config = dict(
    num_hidden_layers=9,
    hidden_size=768,
    num_attention_heads=12,
    num_key_value_heads=12,
    head_dim=64,
    intermediate_size=3072,
    vocab_size=16384,
    hidden_act='squared_relu',
    norm='rmsnorm',
    norm_place='pre',
    norm_eps=1e-05,
    positions='rope',
    rope_theta=10000.0,
    rope_fraction=1.0,
    qk_norm=True,
    attn_scale=0.193,
    bias='none',
    tie_word_embeddings=False,
    parallel_block=False,
    extras=['capped logits'],
    init='normal',
    init_std_qkv=0.0169,
    init_std_o=0.0,
    init_std_up=0.0169,
    init_std_down=0.0,
    init_mimetic=0.5,
    optimizer='adamw',
    learning_rate=0.000753,
    lr_mult_o=1.31,
    beta1=0.9,
    beta2=0.95,
    lr_head=0.00543,
    max_grad_norm=0.5,
    warmup_steps=336,
    schedule='wsd',
    decay_fraction=0.641,
    decay_shape='pow',
    final_lr_fraction=0.0,
    batch_tokens=65536,
    max_seq_len=512,
    doc_mask=False,
    train_tokens=870000000,
    max_steps=13276,
    dataset='wikipedia_en',
)
Each number is 500 + 50 x the weight over its row's rms, rounded and kept within 0 to 999. Layers, rows and columns count from 0. Numbers have three digits each. The size before them is the row's rms in percent of the matrix's.

# down: layer 6 MLP down (transposed), 3072x768, rms 0.0412, rows 2002-2070, columns 672-767
# up: layer 6 MLP up, 3072x768, rms 0.0448, rows 2003-2071, columns 672-767
down2002 097:530472455471441437457457529554477528543434446542482474491540576582552504496596570522463514545489482508450473527464460442488454509391472568413512521528488568504443493470537560571507558501458497571532536619456551486570469387531576574545523513466474522523508556468467544520536484592531475469
up2003 096:482544412482548478566457497518443439536478525478592484450399481488461546560475537509561473448440444371578457516455514503509506492494506437557601530460499422427468539473629456490509584563561562553484554625535499454484493485502434476527478534415462515574513446486458449510523596543425531536
down2003 097:448557484463565538447527490512500530522474447518434514514494439540554543468450531441537522567547487506508556597480442433453513459493527543576523616509454428492456509495451490538539508443441499560463466438424471497470513570480478483486480481452469506560495595520621415512554489524480481609
up2004 100:573497499476582479543515531463517440503553493494499421456517499596529493450479430491638388511523556512536453579543522506494532481487505501511459383557468496500557469548474514526510520461534522504572598495509451533462470467476519529484525457401481351438417534477513452574447610496547497624
down2004 103:408483549502562524555569508560415465518600570583460512551489537523530557603590480505462485479471462422540514514466528531527496437570510486390451527532473451584485473526617492471499468585577532521528471486534440588484494496526526526417493470482519564589456557489400553446455476527609476607
up2005 086:495431572531546478544473511497548429601446564539507513440497580526454529479525496460491494411451591422489475484521493642547510526489421440457589440632494431555501538427627447534490442435612467512538470510469557484468539497477543488510570467513509452431450532536460452520564546521426433532
down2005 090:467520501472442461444427517617504552489441485474505460491523580593535447566494468499498564479481470410503451528533461459441521457561516429529560635433550561459499462473559538477534519629459477474534404549484455464422602545487504561423568474583500491449465489484525494450479445591481478502
up2006 088:501612387483498567513518490524454542529545417478513468465588489490447503535496445448456484480471552545474481465497598530541483482477500524457501342536557534500560531504425458451446431508565524496513494455524386585432611515480525573539493575470508489554463402396455500403455515534462470492
down2006 091:444574444477323502538524495514477481559465479508472484534573478501563566528473612539480543554477476437499494432553528494440476470419486461531489477570534527507496524500459545455478473608518495473514484514459496559405578444527464506396456503456482463623577544506459468592434524500544538516
up2007 111:528549459543539501497512481502504446570475491431463530478571517586546419451503490479508533511531528318491495500496434450556581492538424522430555522493525481463500486464466445452457447424485515476477520506448533463485585464585436467517472561452448520488549510496539543556527447484410578524
down2007 111:503462536506503422486512535407469573529543479556525502414494561575513494461579491518540473432526474481529540527498488422496553550522462469603502545498494555511484508537470567555461523491618491409454491536496488521561484472458497581521498556468362480505508501451556504565445425599506605507
up2008 096:450461442367494459492437500519523419499483541458479488543492473508546503461486547464560465486442573444531526448509444484479529476521498579509505545518448469469350470549508468500448438466567482516414554551583493486599509429502378486513504546520508473551486457527526429490398524461483555395
down2008 095:567550448526461451404464500547506423476552382520490468521500492584523593424555443483518465557594504447557522534481528577527473469564545437547519498458494535557442487552449462490597543504564493470427498436479486471544569544517537463492497473474474544624552475496480553527459505513460498487
up2009 104:529562508552524538476466501427574442491510447530423475515412456476636470507482548579508583471442546514531433402441475406478580499533504448470510504445605453593374609449544585589469487484458496352505528431490559545525428521465498549523499452467414452524479510531529542589433483507535556429
down2009 099:459529457421496538419477451441403453463601455555511466538458540516552548483423491504420423559469562474499625524524516479541460427466571466476497503492416585544489461476489538486470417449465524534502526530518562515515486613511588553449441448438526490421446532430433469463466524458607552531
up2010 107:476544566465428559469515515525466468523538486547480453526547473481507464555519480487515518492445498532484472532495459470460490518456482489509514519455455535501538458575519511599481537475511522432408521520487469481464521420473577524461459499514414487502501503557536497538465522491502536476
down2010 104:522494446489438459507464494477495622538517498485453493523455484502561496396466513447495535581528497469388493506531514520451469486409523601463563513528468519462429417515494521376476478562511508557525459519573530420354502545531479638537531523467485441429503510435566478598460515500477493451
up2011 084:492493537516477488485406496456427450422498495480492511539499507476539410525546503495547474511389448492564488460493531587463539483459432499555479527533574475560527544467464465590434530485481525532544448469494525502474456472558515504427493441474516484437523534468413466672584493459519559508
down2011 086:457467352527539511522551487477530571530508507493556457495479490514435548561506580532496523452541505478464481536394538462538449461534591507509583542467458524524499433430504555480567504530470455401499531583514500499492477473487455548465487594554485465523433560523491518415455537469537449550
up2012 095:458624431472532542449553495575454408485545580490512468596495519451447488505556555496573466496564500471534434521550555413569492488556584620493574549591488482573507547444538555575548548440538530362449518515470565512483561443535594578505426457515492509520579431443535524505458482459531460541
down2012 096:503501545475475459509494398435527574516526479619472484546515559465538547523459449515465482498421574588544528507560444473430399489546443511503549468478488399398490529490420486440552468526583533472516489466525510520499479510489554509459536594447450565460563473439536394397444534439550527472
up2013 111:555418403481447520530450559436524577466455478482413458457390522554545464478597529506519542541467559480557448448531498481500540569454461558537565498578482475556488539485546441461559540464576484482525495491608599474534502527563424473569548421455492500488535458607490587516419558402509572481
down2013 108:467471541524516519585551548521497550571592536549476448482560508507452505565428513434480517434444499445475570479529463472493496565472532483491434400541559482530516512347497449440522478553498415509411603512441490547437560522574491471485554544425538445481415481445497465585566579506538509516
up2014 092:538486519485491446518570570467536549513577458436533476479493556408517433537465490548520457501487536534515354495509519492602384458575536404367605438547543493484452362518455456574561549562454503527488492450497451495488554494520464518431437479411417442468489524547567635495532519432504619491
down2014 096:488385504504519467545517515592498553429449390554465443526493379509500446484370438389531545571427454559511457556469518473521410550552500472474496531498509569510510510405602582524547505588581571477582543529577438511460499552519506507469427520447491475466469521496522475532413528372461488504
up2015 105:482550449486513525436463497532516560499458567481468395554549515451447564456568605496551516427485540409593532424537470384429496446498399472560494463509477528464449524393535564518540557568523489459523541505471501448565526410507540500476371477448508514499418523473440487402561595483503429475
down2015 103:445549469495560391558540411479524483474514452508422494432504498485518487538506491414515451452453524496583483577461520493405533527461571407472476470470502410516546581440499508482500594469552479527497523534443608582636508570511528466539462389498461373480512535614539530541573489502455508451
up2016 089:601513520524467508434466463595510452514509496512491478496421492614493522520523442509497429479543499402529495486505569480481609594418586608470489503525464500491513495525476507479494448554479488522529548507598551523489556502625552551530508458474447456454558509476481411517460572478516500501
down2016 091:439529624526494559435552533443473523558471487506505499551544549497402417410540530561517530479467504583544529576465415455563448611425509562466480436460540467552382524539485410532462471462449440596467490538557512440374490569544595597576426563558465604491577486480620429417478483503504466532
up2017 105:476443550547487494503476461502454507502527473474399441459533495510488568522605548545618382464448525457523542479508465499491508576521491446481549581527449517515370418447529566445545477492553565538373442521502493483455485435512491437561474434489496482541509415528561582647616529499463421521
down2017 103:539483535500456524502436492519571459533452415470565557555478466547509536533483450516471497569430570506516544509490390563513551524572556513459484487507530605607522507583549454577454554587526513551535563452461538470416542509606486433505401465497470472581445503522489550534455470517458561510
up2018 107:501533594429597503509510439502403542528530519453441540461580495558528494543473551558575551427449508498550467545470514352524542569505504541526498459541561506514396442471541497462482487538445443494537536572581581491523447499488457492444441497444470499454516507460502481496578571511510534559
down2018 107:457472491442562467515480553584541498455553483485539491497469442434482532555462403570431439511494479517535506522507511588582553472468446504471526494418489594551499552431492421428536501475534498379559515568443510483321517437558567503504556433507589487524372503506454511578496543568479543554
up2019 102:559520506533476497483517375580582504554540542519482480452460468463460486472431493589583531403532447512608407458477451573462479482473464531462471485483435408497433545604544519551519512595511476498542547554477526425553487453564496406546528476481516496557402427513551583627571623433449461463
down2019 101:449626400579528490445544574489618595507507457458432404561429513488396548589460489526485363432545542520572499534527572550505509544540533538499562550458477498475476425483548473411546523582493490416519585503624490553508573529563461494540525503495519534481380540498526457497436613462425422551
up2020 098:588487414495530440473527480516510472574570562505457432470615540514489546482477507499481549497422600501525554480539517502511551425470469544476521466533546376576475479541509478555519490520492492547550488613529535483489489451529545549481516512398513481488532428484474430440502502427532569483
down2020 098:513538475505476525532524447578418495486517495572502468442495442586425512406477523494496564486482523519493462562492460357475412553540480515516391555472507485577502508481471496589485547531466444566469479434461478542477546508564460566472679577459541421577445465531446462395472518558445440547
up2021 100:588515536523505634597534442451531520571542470420446493538533432514427618455566536471466552518469493455563513492539502486572495496453459499488495439531534519530426496575500518582517547475500576452422564481563511473462504490481472515461447552475549435487522413450500495515487497493589516559
down2021 102:514527599478459594439394370504555606544508488480490425487466521586539469484492424565514590531518582457406541453529580555521470556593485580484507532404530509534594616531482513610473486459467485523502447570461479460543588410417509463586534644570432452500588521489527506521576610489461530427
up2022 092:463539483465466558468528541593372538424507519455537495565430524541533487471495542546572501518439552377481416442554464499448461485513588457362503542544476544422480487487517516503485483530464472523410512519485518518558568458512433623458480461352449504547508503439506507537538601460444497376
down2022 095:532459555455450554504497489512424527493440498581506513543462568503440441518461426558482541532517455467555580577558583527523476514456426473528548436489569553421519646468434467572515566506472516509553447552622538432494560503465536480453608483532504442584521565490538482532495526504543552558
up2023 116:545423511362493434505468503466459527469470542404552528532528406436560514515502534527551532445432432483508516514529553609534503490539455436507525416504548468451560443550555481540413565490548546500542520482620481593550479420512393507445513400437543406398599462541540527562494493418535575553
down2023 110:512480635437571497520623531413371501564551535506514443509538551553523519398490485508457547472393551541476524411535439567526475568506490489499536453498490540524442523516500541388517566526458528479454468515608456456459484406589550448496512529460526499558566397474483482550478502453513542478
up2024 096:554532589463573572398470565471477535502484453479444497489529531475483469452475463485544515513546580486514444475524384472467435474531538548464578522481477546543577458554489588482590574477423415517502471432514503506587459477506462498457546502439503417484490449512517581542427505413589555560
down2024 098:374503502569561422530571549464528407523406452474547454520435449437454499534441522513536526534528496534543537491485506511453479478447464446477506507578427537601426481538507460489434567492531514631552555542484498553465505510502518556490486385530534494463476489571465416528545496455413428488
up2025 097:536449537449528444538493475446544431508400533517506568500466507531617532432552625494480622489481565410456503547519498447545528419512488582503476553468512423529469488544482542517497547553501373516515420576492546478449568512571556458405461434486438398420539538468469551588597538444493477556
down2025 097:508546459501438420402492415431478567521579512418543469502429493427451510550520521516465482565562419527494443576509457496469469530430604485467560523545536520498579402503443541438414423564482591499491525464567486545475516510579490530538566491476507454504512554538556508467524526469579496512
up2026 104:433469535497491511477479514528486513499458535519486443471487622509518491531577531479505486563466495463568507491548521479541492520385549481468490544541523504520544473494498538546491531594538560451465489527534461420468578550518494614473501473521468499416498498480576426617469533495460510463
down2026 103:565481454549495500571477501490432493522550558442453506481424508516565513489445571436492462511552565529518461491474422521450452472390488612442463528533439528475470438535492443547424526601403506561439500558508571529473511550474438459524550510556498568589530516427460524608467516548477462519
up2027 092:524536534453427455567442609500529427552422422407481443569451541495515548433532469481510425569400542536490512489642517508502453533489455564550466475517530478551411483504546461508449491453496438519522479518535419548550558490525510535441451507499457554435488441497532543561507545393473528561
down2027 096:495537527505562567518535503387517516415584456452502444505505517538593485528489500471503538500527479551482481481512560532445553529446517533473546524472525593443441490454512482469620526434555551447587402465489400441446501492504527483465461605613517473455431514504591453450552416522461456544
up2028 101:379399447489482457526516534501515534510454578478460457595487530506559586490427502579472490518423448534528450460467461416524359454517597494488517475459428533527437473482552501457512529339504553488526533447486497557513513553490437603517434494483419460479484510554616481463414482514405435505
down2028 102:453523546552566414503491489545384492436517479579441513417527495550507530602556521419560509511453463546543474538388533547514429449516432423530535531464485518541428385551520460585459614474402558447487502530568584523424526469533561462488525531583491487467443456487443529572531461528427490574
up2029 092:499557411528498492486444483607451463449513489477544547499359462537454550506475425488426463542464626551508392473559547457571538523448524546463507544491489565496497508460496468556522446499538553516471562440485421562478481486462500564503536517439476502567531349453540534482445546503499551477
down2029 093:499497442425551515481498442485507482582476503426454576580534534531546483496465562452496511559455625487504502481525589432423502509500505497385504528523463494550513504488470470449513454465446458459379459601458479448525451473473479611465530511442463485487460417490455434425467465478545558510
up2030 102:472487537486606514585562502439510490553484586472563436575447537457528628456572507465534557477539493443503458545568471539562511535492515545615483510563510487477462508425482507477543600530472510498622530539447534478444565461573513426567409521469477478497513467417459564534491547456464540441
down2030 103:503397467570458548454477538498455574549481494485352487488546465472446417434460532465492416455531543531410484556451539510519493515493494490576509418463505492472462479508427533518525453509513462443480505578542477506487420504492491615451565502470431564507545514523490478469431501470565520497
up2031 104:566549471533572529583458460494519618466461460494440483512531440491540485460552413520427607534532539430487436587450521458600543540527507495502602601511488491604523546587549573547528483525368436558531589535610558554421526479504393424437503482523441523472509426571474567461465530493518419436
down2031 106:527528538427601473571486505565355454442478465522512495477575467482524496448599577563485475436514522382488541533552536550458587466541551589415467520474450537469537486597456511490551483502528537493479429481494520467546522500481528441580352451529421496460447425524398544403560474521461462479
up2032 092:489468426512539542455488532544529494549513537569519522527485433445572458458482550559451529613429548471465475424504504508543450460526464597459490592612504445582381594523485466461503506488494466487518522521547517556516453462562467554522438438431583426467472441557586490448429561397553448475
down2032 096:485465426502542451464498464494516560454428445495444491541473499525532551543522453579559454447497577498410535478492507493437486491579545479569457606553523424465498481545511502540540483464519458537404524483554510544527571548422491546438599464605477477524571475533545583381471461522503517449
up2033 104:622431543435404500594480501512482427433556517500508401466438493526559495490503560513534480563541515487528422622575551513482483592541420442525556545524540508495529487538536492532530463542381588530518490488478543497540510511572456543474532456442491502472550508473500568591569479476517485578
down2033 107:479557504607587562411538526541465484481546460566521512432424489587494465572471531476468470473426550507540538494418512560476515492592558455572531512493513640528430461464524451505521568614540481491567411522484569559497477537574610584569397545518546415527435429447543456513462513462504443502
up2034 104:512498472474503520453482552563461474541506515522488395475507441465500556489520494487546507453442566417509492512493467445490457489380407422574669456491559495513454386479489481602492531453486543520399585468496525496475499391489542560467466545558465476526573453534511432474501499509384485497
down2034 105:485407459565490471491515472434495494574475541504465537483591502527524555504520534358474571534553521434473444519481505385552408565484525418551556512356604534481484551463558548576441463363488522524441469452452524386433450489471398448471450432511590509406493506456507450558459551463533405393
up2035 083:487506465433583496454436459483537482483579466496533468476494481412482467408493566514494437507507464454482458469510535560432363518433525442463462476467351517502398548468548487457469545488614550466500480488610451503508506497511450476440487528512534529437440475480542572382486530516459446484
down2035 083:510534532543434587529582532543445504467487463450457531461560467457427587571531486522461554524483554577522465577481533494477574627545471567414523470544601468537534509492509513581511413545398436541500472500422535504501506495452498561528467474408433511536549540476465516536529425508524478495
up2036 106:477551473491564478551422411409396441480465489458488488463444471578509540432480483464552502478403581422468462445578553489492584593492491483513564492476466446509487569539587490493493572494418552498522525572503510537478538528452551481548486542464436481478509528470523520480562500438552440550
down2036 104:547469482517438490427503542427525352502614540483423517514494422536539601422517545568482455502462475511502477569538553459452446502520478502539533432475467481513535526480546513414448469458473602488523452518469559438494418487479424421526552422547447471476496474480486456513494535478395487471
up2037 100:509592476567487480466423430468543415476516484549485428553546522479593480341379507567476529461520517543504502367549488523507504505488524490465463385561596547522470494527524484463494556493546497424457455517568434446529533425482475432491486545440460491545546580441469522450527518503408495467
down2037 102:580470523496540453566526502488504452486440503485516505586531544460444490501501449495552509518567521426451461459530515448528509543555498501476524559431539455469496360588560549617385496467486517541545550573466439574469448497541446502464430445467546418476481456500522491540411467493483533552
up2038 100:499615425555520467527508507514548450509490524464484557473510516529505562442487545540477600457449495456504479485547505545618566455510469549498472555526429424604471517472554608535496553547489479473604552620510509526489462501585520506469479477502487449534445434621570510485500458525526470465
down2038 101:538526574468553469602467475505615367428540516387486524473614550479478460568495522464483521625529456544438462557464506510454477526540415533457501551508508575486415479520496486476540462531498499491496475485442559523507521494572551455501375568479455452575485488502488489513629462498447509423
up2039 104:618477534417623459576522500520542477509544561455431507493438497514425449588468529558578497495488452369522462502560525477524508631545472417505512464486471515623342496573527561524479517533530497430513483559522567539479523548525462504540439446444536532501585508425463552443515497517387547428
down2039 104:464532551523482589465363527539538480496439389560611519495533460563526546507471509448520501584468527489488559489458485496551498574386468537423498447592524488486601483448449431543449498425538603551569436494481506411515489470470457432524491503489515520533503464549521556489605413466544456516
up2040 103:545521589481568520439489532463512572490401523572502576515524460533426516494462583486583517485422490447580504494469486539482542537598494473430470592491561499554527565478569486544476483404577504438532558653577602466548536490561502501426438461427475489527490503520512533424581578555548500459
down2040 102:425396554410456473517457466558551551526519502479558450482523483489521515552430465547428562608487507549477532494534582506542510419469520451487472477574534469493397509472544574496419501582532481457509451480518530588517493499482521480467554526453448477516490395447500438473401451516431548592
up2041 105:485386478499503464546525427552489531444477460455421504476550506450533511509567520587526562451534546404459541548478449489486423448512386513475487509556471494530569491518543470460521491465480538557523504524565471562489527421574507385475458509483435477508584486508449599566400546508531480520
down2041 104:478623488498521520465528535586532580494558576489560523383519600613479532608472453413551607509538486495481561495495490384491572496491487522520529498579535507592518499501517545530455444551566451445479460493511447472440433536496528463514483517507497557498514383419550585527581489484560492467
up2042 103:583504543508565489524476465540526567628445457549434476461497457516403350438608475521550452499493580470527502601460477501486484505517501612481541464559497513534527495503518618423500424578465481470509569579556595498526563453565488599496556525406465467522392471527526495446595604497518414550
down2042 103:393471399454494570457492586540539504460525530490545463468522500551478523558549540444514600524507550432511542613476573377460546579500509522495463548524469435554529498500417400551577495492584498612466538503504479501585443550450504539481475441490538550484489433534415392467452446540542453466
up2043 093:478539551436534539496547512527520493526534442487421496451512532548563435449563555461562520463499530463480481425515487515501509546584508542490590458609476497472404480427569475476498481524468548487628594541482481547529516461552502625370454557508391533497484501506472616449521506457427365509
down2043 095:499498510462493405528516523527429447562564418464547527527524551488609579450560506565477519491513609527517499481522447518547436516503567489584453464495481490420441504527538525538506459528492461505424453476430470550536529527582496477561489493530499573488497447514460435539453432477483465396
up2044 091:552545439463506473593449472533524502547406443503465468560541503555532458520455505553561503539507552513499483588463517561487580468516488528518490464542546497541497483502511530507445562480398563512381537455545611520420539552546607536478560434522529382498626480510494580572430469467535557510
down2044 093:476524432561537598583447524418519519505493453456411489516480592496448464572477492568432463530489435577533488494455511533497530417491552486551406542510491322490473465415495546571550445499458537554532514486367566482504474467551500629490485511454449569539507540487525467472434481481481544484
up2045 102:469583545498588485471395506537408480452481526490531543455442471609400519491463433467586463553436523401632506493490466479503442562486482491445438438541539443430520418471522513490548444620520472461532483522586523529539527507467543448496436505423390453465456484499451503463423482572480439542
down2045 101:619586537528468533454557421541462449525512480506487444585602493519568468499472521412472511513450468584526559476515560480495436572491493439454479552512518493517439436457422529475543487560450475489488467556416548508500504446440501484415578495438468474561474533426523466522478520526618523514
up2046 100:526584534520477557578599430481484484571533552441509578573615531378551524454519451554541590555505578512491464498484461397603580593557447485557488420544446533458493480362488527400487401455543541559534387495610559522507528481546536471499493482501475466423553497479517507462487562520587463461
down2046 106:548500495512509492521508566469405579486371554451510502428465508510381552518504473588558494505466510522526573500464438446495549470491471425530562480426539527542552545521482483563528452555447496454520490492501579533461511424518523546399485532421542492499509518453455545442521523533470523487
up2047 101:492458459522584500420500520461528530549480448507415434538588548420516539415524468627420482466497531472511473443526566455540550464497556475451516466503496500543417518556587561450431612431514591376626586443428436539518589500486480520447503494536413478508456419549597522517478491481437399422
down2047 102:539551563480519465590505442514438482542560428522551474508534424543431518474485566545448527637628392432537618497601506492630578462450486492466434425453531516463456548510534396530400517517453423537507470370511502383447476477491526447510436541495516542475515461534494429543588484576492487525
up2048 098:484566407444528504453509514536506462525432511431547498542426456491540414541469524456534471463443501442496472481493477450520472574588564511606572392509543504476534495432442562433461495434542531479472469398463508491513537463579488606507455643462462421601512466465501505467523638507458415399
down2048 098:506487493483560554454450437594497562537534405497619470499469545551636501427541426501607525522395417451471509564497410517489553451509444403476481450501507473491506516554497434439530451438523470388592494548536520520456480575443575473524536404483415569567471638516404555525525477465545493541
up2049 108:436529428415472504515498499486585451480522563506524546529447492554523574452461554482533553470481472486508476438561558540525499457500503433480484417477396529513488507514462414485475497497428569447577444474507538560579487472466506477500482483494483445567513492503449463658453515413473516518
down2049 106:499401558577520504464455526470514515528521480506481503411541486505526557501548505526549495470529589493436440667439500556558363447499498477554465505440527574430564519487528524491455556517463466411407569425485512447502434509546411497462463444525532505559516484469431583567542519526561558515
up2050 107:481579493497380476357501496563507377496478438445517512444502458454478444447416515532534455425580432547472342484576504450546486523592589548595616454416487543509492524441392610473480613492419567481447523575542499402456518532510484527489465468496535551425464481442472508452467525484399565476
down2050 106:552490459535505506531477596443449547443536520426504524376538507430558487512493509528427414584544585465514476501460465504451488509541468515532558448544537483539550506353416510411540671543441559473426490659553501506564482444494446552375475461463491523478495530490518517569452581449507565452
up2051 103:562574556539503470584584449521561473551452580472486473534413468485392455471417488533572537405415516570521479452492575498547568493571437501483504510462595547443512426558548509552449516475502497466529468620542512448516435426482544451440500451453530462469476452522491464528587592494528569514
down2051 096:509491499505545487498481522483542436482514527464483505516511537487560549441449463530517555450482544451478452505573494397552473536456458544521585492553536422575428428504525513469519547499473432441494601482527436513499609548622505470491471540426437466474514486451534561511527542437484460517
up2052 107:476530497450451453605477499588506468513467480503402464501511521472401409491523483490452490504454660434532447506505436495486545417453456564518540468585516448501567513560480452510490511604433522455522505553476529476475617466549543502438451510526407416546576531462518449518590542478534459521
down2052 107:508486565501488537439418578450498518390516473412501476435476451476547410557570539554445507441454583451467560554500581514508563581550469584508471373487530588537548434440555515495514543583526518563471503571485467456468475481453580481536551536549350486469518488463482551558508481506470557578
up2053 101:481531546496467429460431530407547418518422483450506469479524473468544567452407411563430514472519566535480453520517508548516493442493504566426551478501480474635354651400440522445498476501581530432632502459485376493578531471540489488442557423494467478458533465532522516400540522522455458463
down2053 104:474557452508577399409576483604606508546470496494474557558577525449512551430509600434508516453435416430455416461593527476520536429527555516485475445588483487553602498493519524475566580520472554466478469508551473509425521582406482468475605587560527441505455503436618575481532537467470484401
up2054 091:442506550376582409559462551507615429552546480439507520438546528380439484555548517495428436419480448533434542536541517494504499446475548444465508460427469577602467440519457494435457524537460506429487452509485474476504595560548536495524518561448594421540549462547469452512424477462511597491
down2054 093:440473488580393456551430552550440566480385477480561529517550535468531533511533487528497520597564529433524549444489435527502531419465523495519497479460456531432501481578477508514519440580470524457539486548559519451459602575476542473503450502437589526474531519457449541510483421470537447513
up2055 090:393475502563503406573532549552373494468558544442446441463504530548531591503474502527549592470517464465484492486467425470510480496375420581538497475511429472588370424480499512488553503405557455424542453544569446592509486511478497438592487534506545490514504493503517459471502523480478423491
down2055 088:498554504458486475514559464428405552579475465513428490511485438506455535507468522502521503492590600570476549578506523515475447536460451525600563474504554472479516520502502503560473640532507525533552528471478564521438455486543499586477512537609528493430424539378569450473551499613562576554
up2056 095:501516531421485535483502449471422508408520391360545508524478520534526531514494478539470490476437507439539475545529471514471578564444487478449571562563475361381529484526460543448495502571543443506442607516567586421505476411567468536447442522415455503440489519466489604508511610483532586498
down2056 092:550451538574537538522550489459458515451467549493560545535524501545615463554484531490500473474469559432507554505520522568624553520523557461536416644490515570449547431552455433437410430405543426401505519483506449574413484475435522400596484422456558523556513479589452478526437558535526445498
up2057 093:489541570544551475480424446525534525421494506492449537467520470538459603529511524447445509480421474622506471479484484493492617558381444445428460563518589527465574434483499453529575546510508481462541426446533491416482498468488478531551427499426487492403493453447509521444532508535527487470
down2057 093:485412501539541495490445501502510555549508501545504490487488435496526499444546452530473502536524490473568600522632548574412502422466546469518477428533460469449570635493460483462534542536554516492473488413423540520433432421456527495454430478460458478443494513476479498345520492501484484487
up2058 101:496564530494443507548419461503482481470377434456529454524436538481554460502507544474498536438444476555490404466528416541467497462427472498458486477494497418557551489483589495510438592516480453491535528481508557508549541491482577422495522459397397487539498463481579576476395590368518546503
down2058 102:528690588560552532395492571482445487560516483527491440545416482438503528516483455431502457386498568468464480450537450518548488454413508493477551399479522502468438523496507574469553504476547466546494484526509500525529533654483451483539475522513452548452463488488486467462477436509495505479
up2059 102:480464538521504430432498493493629515528529416563527473585532431545538503449504481528581433479517510509544476421595475537465552595475463416424436444472500542578496515527476410544435532514409442542523525437479508513455459508496447478536596511426484450405589525566508538547461526401406439561
down2059 102:478558582576487556536441480572540478484592526496568514521492537605474516483503432400401451364483508548525505524525445459457547463564412479504482384416586558528512439476456567595445499545423555495494568506585555464463556526568495379517463536529499516485473507550403504499539581605441389547
up2060 081:484503508427580504457414489534549536471553564486543538533483526393651544515544450439489449485553464424534451564539523483504586620530521518524522575467607462502489449377492516513590531479546482518528552538523473461428513559499496457520517447523462520424467550554540421555540514519446490550
down2060 085:521545438532512555497591495475482552553519511553420543504524487514455503412500492635528490562507520560481486543476451488446452404502473477387515520440526550485437489536525535566427510529492511507497536438464508593546470349587457457482478491433561464568511462483458556426464547416488545424
up2061 088:566533430471445626456535488509538511519447435410458463576473546439507443463436505504484449474456458539563428467560477452555419432509515550462472480553459539570553487545430496587434544478543548440503512518545549550531525493522474551573427570498545481532432402403581512571500474436551600450
down2061 090:505500392506441527502540441500474535488579643416491496535430439508594470569460329556480497518496512454448511459462506603523460455425486498440415504496512481506444454454512559560498479538461464476545597459551526579493429540452443532540488480465455513568561603389433548466429526467517548556
up2062 101:627460522512553493551537482473534522529491441546482512498514481547498549456479556434534493491517434405497465466510496500606510393437524587459526482587537383471493451552494617575420534466468461439528463468510551475491525429520470546519385503480529342563511492430468503554552510473440408472
down2062 099:530462441504489568492526541508569493465522543531551494480456492486426541442529497439481542460479488454454578485382479536553518441474533470544496556586487454492424527542462506458420457445578513440517512486515473574510539568456543505507458446450536531538545571535527502459492474571409538463
up2063 084:477462408636559447438459585517485477568431510492500557447585435421562565486560515470536394415411522512537452444453452467558511543506402562551517451537597488493573429452491499528488501449517499407421532474543399432365564414468509484500454402474502461496477520525573494553516541435457559541
down2063 085:514403464472513517509440498520507448410463578472527478581440512500553406456491458421526544463431495519498461514591491512442479562531536429459531591469553578507500621521524524511526515504509546549541476500437555535565456606528450495531571516530511592509601424506482400441516456536469316466
up2064 099:510590545481507479508585510518488510494497554504507525535645401555424481448434491497425444460547468477520530502539511449530545453539463537492492433596458537485486506512429507433438485408488540489440429534448472509386546504461365464555525506401559466485508402499547517428568554404556510599
down2064 101:548467559506501500492472443506484480471543457498598491454427449621435493460397537499432462513504490513522522511495502519519486548518465530505477553517528527482486467496497545510581555500453579465408488515461460443389425529485443488523518491417415481649438483426505473497467551558553499470
up2065 095:497569465443431493488485466593564447503451485524487589498453523437575450419425548541505542461501557473563446404459445500530571535513558501547522501517489501461421544484490489510493514524481539463458500500503483578436603516496383506490526494490488469469435470475486517511444525499490512515
down2065 101:520436480525618520440472535475487427459490533416490609518535539569402452490481576602549408521423550512534446451523485471463460547522492521534612543563500486598483433440511500465503500456534427474523552448482462443607459464448499425570456555455441566446532437496508545458528481525524535519
up2066 088:444430523433567548450476466451398463480507462456429487495455429640422376556498561458475509377442435438514420464547477532428588561444554443490486514606571477578600428498464509535584568560513482482508513589582572491469542466510537473476499467530463519467412555449524561566455490485495478516
down2066 089:441580513480434496454524515476582472552535497538477440426425540388463556478520484535505423546522538499502408445448434523571403384458418454524463508496484455460491508515500588471467417478558460413465446472484529511489471411510437517399591600530619515532480374500518504493551513432481429566
up2067 104:594521497496475491496516420523489443444418446458484473523421557499575525519489459558471520446524519529503428485517553451484566522448463586537491501520495497601400552551430486457461537484520523468538473486481426476551511480471446578553465478479521521462419472439437615577474513423469557520
down2067 101:566475464552493498525517542519519445494508438483500532548584463472489525438542468517487525557468421478511497461451497524566529464589515518556461535491516515538418487441524464441462485475531518472436475487601515569483532479531499463526439476518605490563508485576459555508432596523531383520
up2068 101:450543524484464525552475468558529404515578475361423476542496499491484525516573485498446528511461442410482505476496458496511547469493509508554505479587538593465495499499440507480463508539454554449521464478604461533511648430645489468525485493512392471529613476465462526481378536475504459573
down2068 099:513514500484456464546513456452477574446406510563461457488599548471570507503527513431551499499529491530557522498494535551529493535515399475549443457499559553496479502499489627507461496529563516474493403440551554528450494434586559473468435500504606545459521482424498434507461516561606353478
up2069 084:524443454521463441572537449501483419569457541524606401546420481605383496487498505550529508550469571455641481530477547450529541496491581498528568555543581573494537478518490471523526461467559596522452542564576545467518466510451458571588376521484477544492475523472522508566492490467465553490
down2069 086:398516541521500471525488507507516490549555508487510572487449520463637486485504503603488512469461548536424505556523492528427369529462525458460506462507503449505419514454490468515442465512442512537476507446413440532425613508549492454456515428502543556503407504439522565398557515475553527553
up2070 109:441487497493551549421527624558551528527580478471431506491569537449566428552565534442507483453460548401528509498457452464654506493550495458509528429534538432422503429504484566515469584569420522491553483543512536600518534417541540485554455516472456471544487464470547525513518549449518439573
down2070 108:441402492500593495510556578516516441475360567527539563465525455501443486513359531441523510452469536523504467552442517424509508446471541531446520462458598517500541478488530352419434468489572494496523518482513529492519468538438558435542483526555541583447548545475510559518481547482503554594
up2071 104:459501555459517488609422537545489407486430518490459460536399459466552493503488571529445448561463499563503482562538527521580527427539550545438512494610498444487425545514606523533479528495542426470503433509499557499544470539530533565549563429442538477570507442552493532458534562494471476425